Each number is 128 + 24 x the weight over its row's rms, rounded and kept within 0 to 255. Layers, rows and columns count from 0. Numbers have three digits each. The size before them is the row's rms in percent of the matrix's.

# layer 3 MLP gate, 1280x384, rms 0.0801, rows 77-127, columns 128-255
095:122108113113188152140116126121125117122107145126133173126113139141134133108136101112137115129052122092087140151132118131143158116114161136140127136120158116128144126097131119094124094152124146105141135104137145176090088168149160109086135059109109148141125116185115130140110155096190092121151092128129130087132142157092126097118102146115063143108086160111130130109126115134162152118155
105:156156162108146125139158131093111118165154115109138157128117118108119125108124107154138137116156107106174086106131122128175141163134110116092122132118156104153139116132173161129137105114134129108165147086142113151157122161155145131117160121148174137111086121168175146143128126121095173124105157092160085152094138137159110126149101158132114136148173091112159137113176123133101092127098
100:141162152149110123075114137069130109129120148126128130142129074066151128091142126133107172094142117106094127157149113097125135126114125149140075122097143107103106134138137154121128164126102153067123109148115128117159182132130137122146086075109096080105133089125163113145101216160149118150171168105145123132154160101134166127139076101106120142136081131140147134139123123125152170097126
112:089153143124130112133118147089124142172125156165121115111154149136103139113145137116060123086126101134123125142112159120100130149142114095133152149085131150107103147124098123143128132157124081148126097143105143117106172109095136137124161120121112088172140150083158141117141119141100212136130123132166140171178112140115136106114109104143139129131118145094154110136136137105098092144151
102:062127141126164116126126126132145157130156101144140092117125135107143151135126150129152112146170089115152129135119115171084156138085122122105139135087113119095124134142147120155108091140128113145127158113132135117165151127124123089167119211088132146100123126117091143141182098141138141142126133162105134150151133108152138125141090137081154129162088123116142171147165070108102093182092
097:097107089108121125089084121128160082113103151178142127155069105130124119125115136080105131151130172119134137158130123149139134116126110131120125107134140146131130093124158072106139114109125115085127100164110123184152123118114116130110133118139165147164116133112176143115121124120128108146147130158147138119149122101121111111109116106104119103113098128162129141110155135143116116086125
100:126154135118129090114126106123130152132157123132149138130107123162112065125163137106082172101152111098124185112141119184138115122133098122127140120143120108102089082134121123133181119152141120148138135190105128135115117160131104154163090107149126127116125185160114098145131154135129132152147122098130125097088094160118117108094185142124145115090145126100097116116171145109156154106182
099:111093098140069140155136126160144081104165111101133103127128137112133149149119161123160124143098130132111096114138172126123148081124084127118112157105096128181104105104160102132126129121129105104136088125138159129139086136129123179157161068104120126150122172117121133124130177154157144079120141124144090090142108127137119139114132093096123150079096154140075129132121112169111138133130
104:149152141111180166105131158106132115097181108160089097117101102130110124091112170117067113098173120101121119139089118116113096187104110114129146145115111162129114102134095102168142097141158116135129090142085069089118153107128117145118112097148125107115126102151144108168154127130095176176120158185089103135163144127121128104133144127155132222126117110172145144128118094098163092114144
100:114104148164118124154134170137125145148144117125127132125108135099126156163124193147164167150155096117126121106096137158144155164121152135154093148117157114119122141125142145120120154114098109095130117096103122090120105110171137132171079132189128115108149139127142155100154147146092145090126142151134123110194113106172177061124116117093179110106113128136141128108119144146124177190097
097:114144131175085121109107165194107144111151149114108096167132143126123129155118104151118077188190108131128115087151129085177166123100126121105129119157125096127116162131111167130141129127141130093139145129137115126118134149132159122133117097141081080112166128122068149117116127139171102135128136139124166098098099134085119090127108170097115124171107130144103131076119180159095099154110
104:113129151102106100107108091095102115146107096147124127145096066075168160088142111139168116096129092128145126178109132117124173123146142128130087144104135127101094131086124153130186138109158046106119154147089122143131098151168133134161116128163118144127105162146103086142156135142092104123136145107127115079065108130143169134147103125085148121133149146105113173070135114123119111102128
103:143162150123156093126146136083151137102137140140114137107135138111102113098107131121200136133099116117116111113147148160115132097136127112146111132144083101117102156134105136141110117116110181132112129107129152158151136110099126128143100155151094155144154148106132145123119137161124160161103164141110145125085115123136157138142123140118113111128138129125121132169110176125121105144116
102:158123133148143159108119164103092118132135137110164128164100158099173164117137123183124120137117138111127179143098148126150089135141133079106142119124159101146133073143130117133138098122151151173118166134158152112124093151117146134134153114135132112146118158164121124166093166093095138096149105149124149082111157111167124157092120118115183152103131100141156095129171112087159116130127
096:160137171100130122109053110147110112099163132085124172120092129136120152156129149180090114075154111156125126138112167145162140109133105120083155098154135132122094102129105124105140120135141150127165121120117139153135151116166144144166143145104121106134170108097117152128147115187170150144104129142131106113174110086109097133109125126098153115139144092094111073112113110186149144106130
107:124100136160106153100167140108129116151122131121108116168109168138128101134142143171156095154138177117115183133103130148132142156121145149149101117080129083100157103148140174147162097135112095131126136093126096133138132136224118137111145157121108148141137116089097122145163135166142067156137149135121126120136112167067131128139113120120132151164143088139110131096141117131146109096129
092:138157162146089129063098177120137116171115127113145133159139126141126107128095155132140131114080126131101123122155132177140111136137131124150097133119091129144098146118119117121156137168135117105124092150151115138135120188106123152117134163104144112124144135108159129094135129154135144115097140136139092121118124119100104127145144131129140161114100121100141133118118107165132145154143
097:068107132135113103102151137142134124128150095131136110169145129167134139139153090139122128152156095131136158128126096117152106125108152130140123129097110136146141088129123122102137113108142122095131134067113075102162126114116091107145131119124095112134140122127100142111106097118112141122163169147131123100135113122101072068147101081086085132137154167101118153171115137094105121178148
100:123172136173124161104116101176114156104104122114112138166150063128114124127118101140147095157116134116116106140096112146143136136101107109075089152155164115097130134121115123088152107133107177157176122130136132117093152140126141179115138103133151162150131098088120113158174105128139110144137140164094112129162122105122107151153134105079109138104103136134086136155136147139136120095110
100:156139139134161131131070085143109100141080131096123141166093080145141160155105098122168090117117138176104167155110124114140125136130163132102135118147122172133160163109139129140106087131147126112114153125169128091159117164123146116102114134127163131162080102105162131159148108143121126119158170157100124120128147116113111129101157143157141162127145088154108190122180127145108107099162
103:098114129158121172154123121141127075169106148113167115132107157123127153080144117152121141106116127144101160158145101128137118108090133081088150080112130150110160129156087157130119159141127124115122093114131147128134088132144106156108110155125119106124131167093080141141158125113155133166150151175110112132117107113120079101158103151121109135134160070125163104131121139128133160161131
097:140155123148127129137111133137148124125135095128146119139110122115176192115115182120182134171116110164131114136157134135119068168121142144122144128183158136180131135098107140159121162187130138125126176130117118135099140137124157099102125120146102160095150112124119138128170111136111147133104114133154117121152148116159127125194093126106139142165145144130152108098117130148096126148136
095:129164140146111126131124136132143096111126141107143166114083148120107111183169132135107128138101146135168123114112138135145087139099152135145139138101134140138124150126121119109142118121088141132127120107127133106158133117174084168095167099134115118161097128108158113117138113105125140141143094122145146111132109142132160128150140171131195151097164121123142166143127131136168145119125
098:119130113146136136125109124127151133120130117122157131130183139128135101120143157126147103180112169115105129178169111123094129110116134148142126112142113122149144098103123127138148066123099147130132121118105140107114105112178118157137089141115128161137133137093097152181095102122173139118118141193128099079114143111180127103142167123169153120116139102099121141143158163111100117136113
093:138150120113138104143159092113082101146097104120122130132129118125135117107129133089111091118184124174099121123120094098118104161133162120145103123116104147091129138139085126137143131139137146101125089133114136142077111115119096163111146112118163156163162149123065139083133127122114149131168142132157152114098147116105183135137153130136134149115135127146111111105137085117162112157131
099:106105127160113118119138170179136134083114115135121127112129151137155143080096134137097175107138121116114174128100165151110110101150094130096123137125120154147119121154129112138134156135118157142096126166124143155129107136120119112092185124132101117124122114128114120129161120124141149132144160159097118133120105152121121108121129101143129154152112120149115141138123157092053113150085
100:126136074147098116134111141179115109111161106069116126161090144106166110170120106154115155119128143131159138105167135151122125110126137130146145116121122115172109188148114141156106144141107095107118127166123136114122144117135121126139144137156119141146149123120144141126152112120116133098101149108144158093124118108146138140156090137120135136093136125115141149110119114176134145180105
101:125139114139180113129143130151153114151144093126160121152130120141161151097127103119121145122129111144155108142129133149150131154134106125083163109076110088132122160161147160091112099067154135123153136130139135121131122104114126129115098168149154140104132122094102140154131074073154150098136126124119192139137162083099135095124076160124099125131091156102137092139132161171135122178106
096:143111101119154116129147161160143109130142121115109133139153133101140115128121132137130149111134089128156130151142094160157124099113092106092102156113107148128155108161115103136158120101085149138170162129124137121114115143158092123137164137102146143112136133109114130136125138157154113143150134109160104103123137135117143140106139148165114137069115090120135139155127092162130090134145
092:093168121150154112114117074119124130137093183092114180134106146142104137105158136133124123099090135137121123150104145151154137118159135149143091157100149174156090105123108105124134158081137154116164074187146134165145178175138110120152097123136107081148097150116129145118178146103140122135109151128162101107119131089156126085159165151104121153121151115128107125145107151089148165123128
094:136139123105159121129124127124132142114112139100130117110081118133157123124205151130160115125177125160150155111121126130126104114124153133127091144130112115134102118098125144139102092131167115147153107123140173096158143130105163171145124152119091120156133101155130144119114150136111129092129167137130110107111142079139112121121120148139177140129121129097156110175170140125165108207133
096:116106120105148170136160111104134141129110154125135174153082114120119144103136160080137109154162160149117108133136084196194133176126141114091145139151113092087144109154126124150141093105131125115152142181116112137164107118133156138129146138126138142174119117116141154131122136091154114125151146104137188141093136104114150120144103094165125135099115111140175097120169121155149149141157
095:125089140102146123155125111126118110165099108115109086121137134138126135119131107134172196138107093121153116151130094119154140078107125130126111147111142134103136143135110112104131131124113149168127147156127124115141161137145130141138125141130134152087128152151120116149116115143182143156162115115103134118179111127166138075140153137111129129143156126140131174101131113173143139109099
094:129132133143137173134092134110149140139119138096141164140118075111108149107145138080131141157104129119130124136116146072155113104123156096133123104119138123102127114179125147112111108142115150102169134155143158138132114147141111148167146097149114134107158099136131155123120086104125124097123140166125164117144148139119152117126154106149156188123106112116127135098115125121121110104118
098:124099136158094115102142124142106104117102117141114133153150154077101117094141131135089105147114105154161139143132113115152151117177108113123174158148157153151155094135142197103121149114120126082088135109153090123133133131137092110092122124120114116165121118130074145112146101121089081111126155118129130128161156125132118098124137169115062076096133120130147097123139154124091146157107
093:168140092141131132136131102142108111104134111141104135125169111134105102178161136108162137121139121160111110134146122146139097082105124096132103104140097075151117135075087093098100125158121175156101122143093091117125116137129126149089141138133152115123144087124126161096139155096122155142102110162113117142124097134095164134145145104119095138094122168089146124128143140168116136098145
096:133162184101149106107060125097152110173134143125137128101106129126152135131160099141103116121118194112133144148121165150100097136115142136101149173131170151142147165104141139152111089129117138134098126147137116159109142146124115138137146108145142153086103120130126140135159126099104123160101131122173149122156147122179107119110154125148144134145144161172125151142146142132166110076171
101:120131117119149133090130117051126144152162147122108149155141124129112165099094123105114110105141138143117145132095115128096100090125142103082132095135157112111128131121168139135154152132161109140118117106116099111121173074120142129128178113121145104061087122124131157093124145123111122156163149078153092173153175098129165188124121128129150133112135133085128133095123147146163150100152
102:077107089105145189136115128133135129134085142149142135117085150147147091099096119119093169113105184127126103138099160116132120126120123153124099126124133114160154118120127121146110087091123145108115154102156137126101128132087118126136163134088129076133144129102111095170138136129163179134162139120126129127099136176107096142124108130089107123131131117165124146081067140150149121143163
097:137104147093142110125133134148150140122103151093141129165139122183135112137116164129167115123120174119144096157120110119134127094114097115129123109104135102120150097097123156110133124130145142128135110102130114129135128149195113154113115133140135078188125114110117115130144117135129105198134145141101125132097159142136097148134174090099132083123131113152124084146126175133110113117104
113:131141067178136123114108169106127113146089155151137085144139133141145127107200113098128118139121126127136123094137125165094138130113139135110141122130116123111092138149113111112052114063144199147122142133150173145154133145118091151095124169167169122115099126118143126129162113161133127124124091128166110137121153143123122126179114108150101140132137113146135120142137121109189155086124
096:093115100144143124141137143140127107140090164095176128107104120120127133100127099164110113116114120140114127113073125169149174158124107101128165141161133082122083083131126178148142122129115131153119111091130142095126117122154118132144171073130086111148147140092105069110141172107123082120183130125099147131122158137142101088122134085121093148111131121176146135132145123154110085152084
096:120135164115127150112143100110094135091170126124103163120119131156118172097149130176162144100114100157104138123096114120178141095131105123161131156135140103136111144130151146140130148119087146148108123109078146112104113083129140177100138094134114129127161160128130144123099102118141115104135156125112114160130178114096151110125137149126146145173125121098159164127156146162125073144136
091:097073114144107136087111119144126147183133119127083142147128131139080088092111143151154134139146151142162111128084140119111144118125123123100172124110166116138123169145114132124098105146105164137130127109149141178128080128152141126104088156153143146134063126111126146138126122071108131153106104171123139147135091137108150141102143100124125093112104171165120114155103135117145131167156
105:119100097131143123137107125129144136129132212179133148118122167116131105139125128144133083129118096120104083107142137138101113148108148097096144151149130142169112089162140100152155082138159100152124120144118117107141122111127142141127162136076132126142112123079106135132166138126138145120122084104130128122149138135071151107138135101152122116132116133099039118097086117145093122105138
100:151127148103128125151097061155152169107109116168085135147134079112126163137109177111165098119148123135154160146134139097113142188111176185125116060116128127170117138085119163142144124129143120138109131115146139105097165128128120096126123087129131125162124074142094109136144189109147125146136112122105146108115106089124132114188127100119114100176119111137100149157085094153120090123083
094:096077131160113142138125120098139072118126127117142127091167124116172136092144149117135130136158120137139183134135099083155146133122148136090163159145131119118089135105157120067123119139139122133158146117111101172101140153130125107121169155109133104064106112153055075114146171110089110129150133158143092096120119136152137174132149112128116088122117097134140134107088134143108141102142
103:150103083152135116096122130144148128089110157150119139111098146132178115106156141169155123095128151115111130154128080118125115128139190117116075106076165137135140134141105176136124124105108156169159090134106117168173183152142081123106088129104118162122148142150154140164124113140119163172101099150107139139112127080104145119127215114115158129131088122106089142157148157134136149123125
104:149139115112121126124161126139130088121161127127151152120199141082133127126115120128158109152112115145142091133134092117107150108133120129140143108149172117163102121117122110100069156165127132136142091131089123122129165096145099143138117203157085112133128097132130122145105130130129124123148109071120159146106144136109125061086155074126142113174145145096148155086117147087126154153132
105:115123133158136120125140078085165110127145108135131120163149164128095130111090131095140125097135143112105119123132110112115096152130108137103153102113147083132124125141091124115162126113133123138163119150096165160146156116139115140122142151110113143089149114162127100171126157149089153162099176112112130091165139184127148176122108137076102107122142148128126122074124146173115098126106
094:136171110145120147126115096137132117209101148108130150146120131105170154090133124140138148153118121107116146109088100136115156179126099136129138171151129157157127152100139120150165132140128124109127177135154112134133091144159126151120085133152153128098126112154123145149101145138159139158116132113105129115074099099110146101146137121106183141117164133164124105107122145120097130102148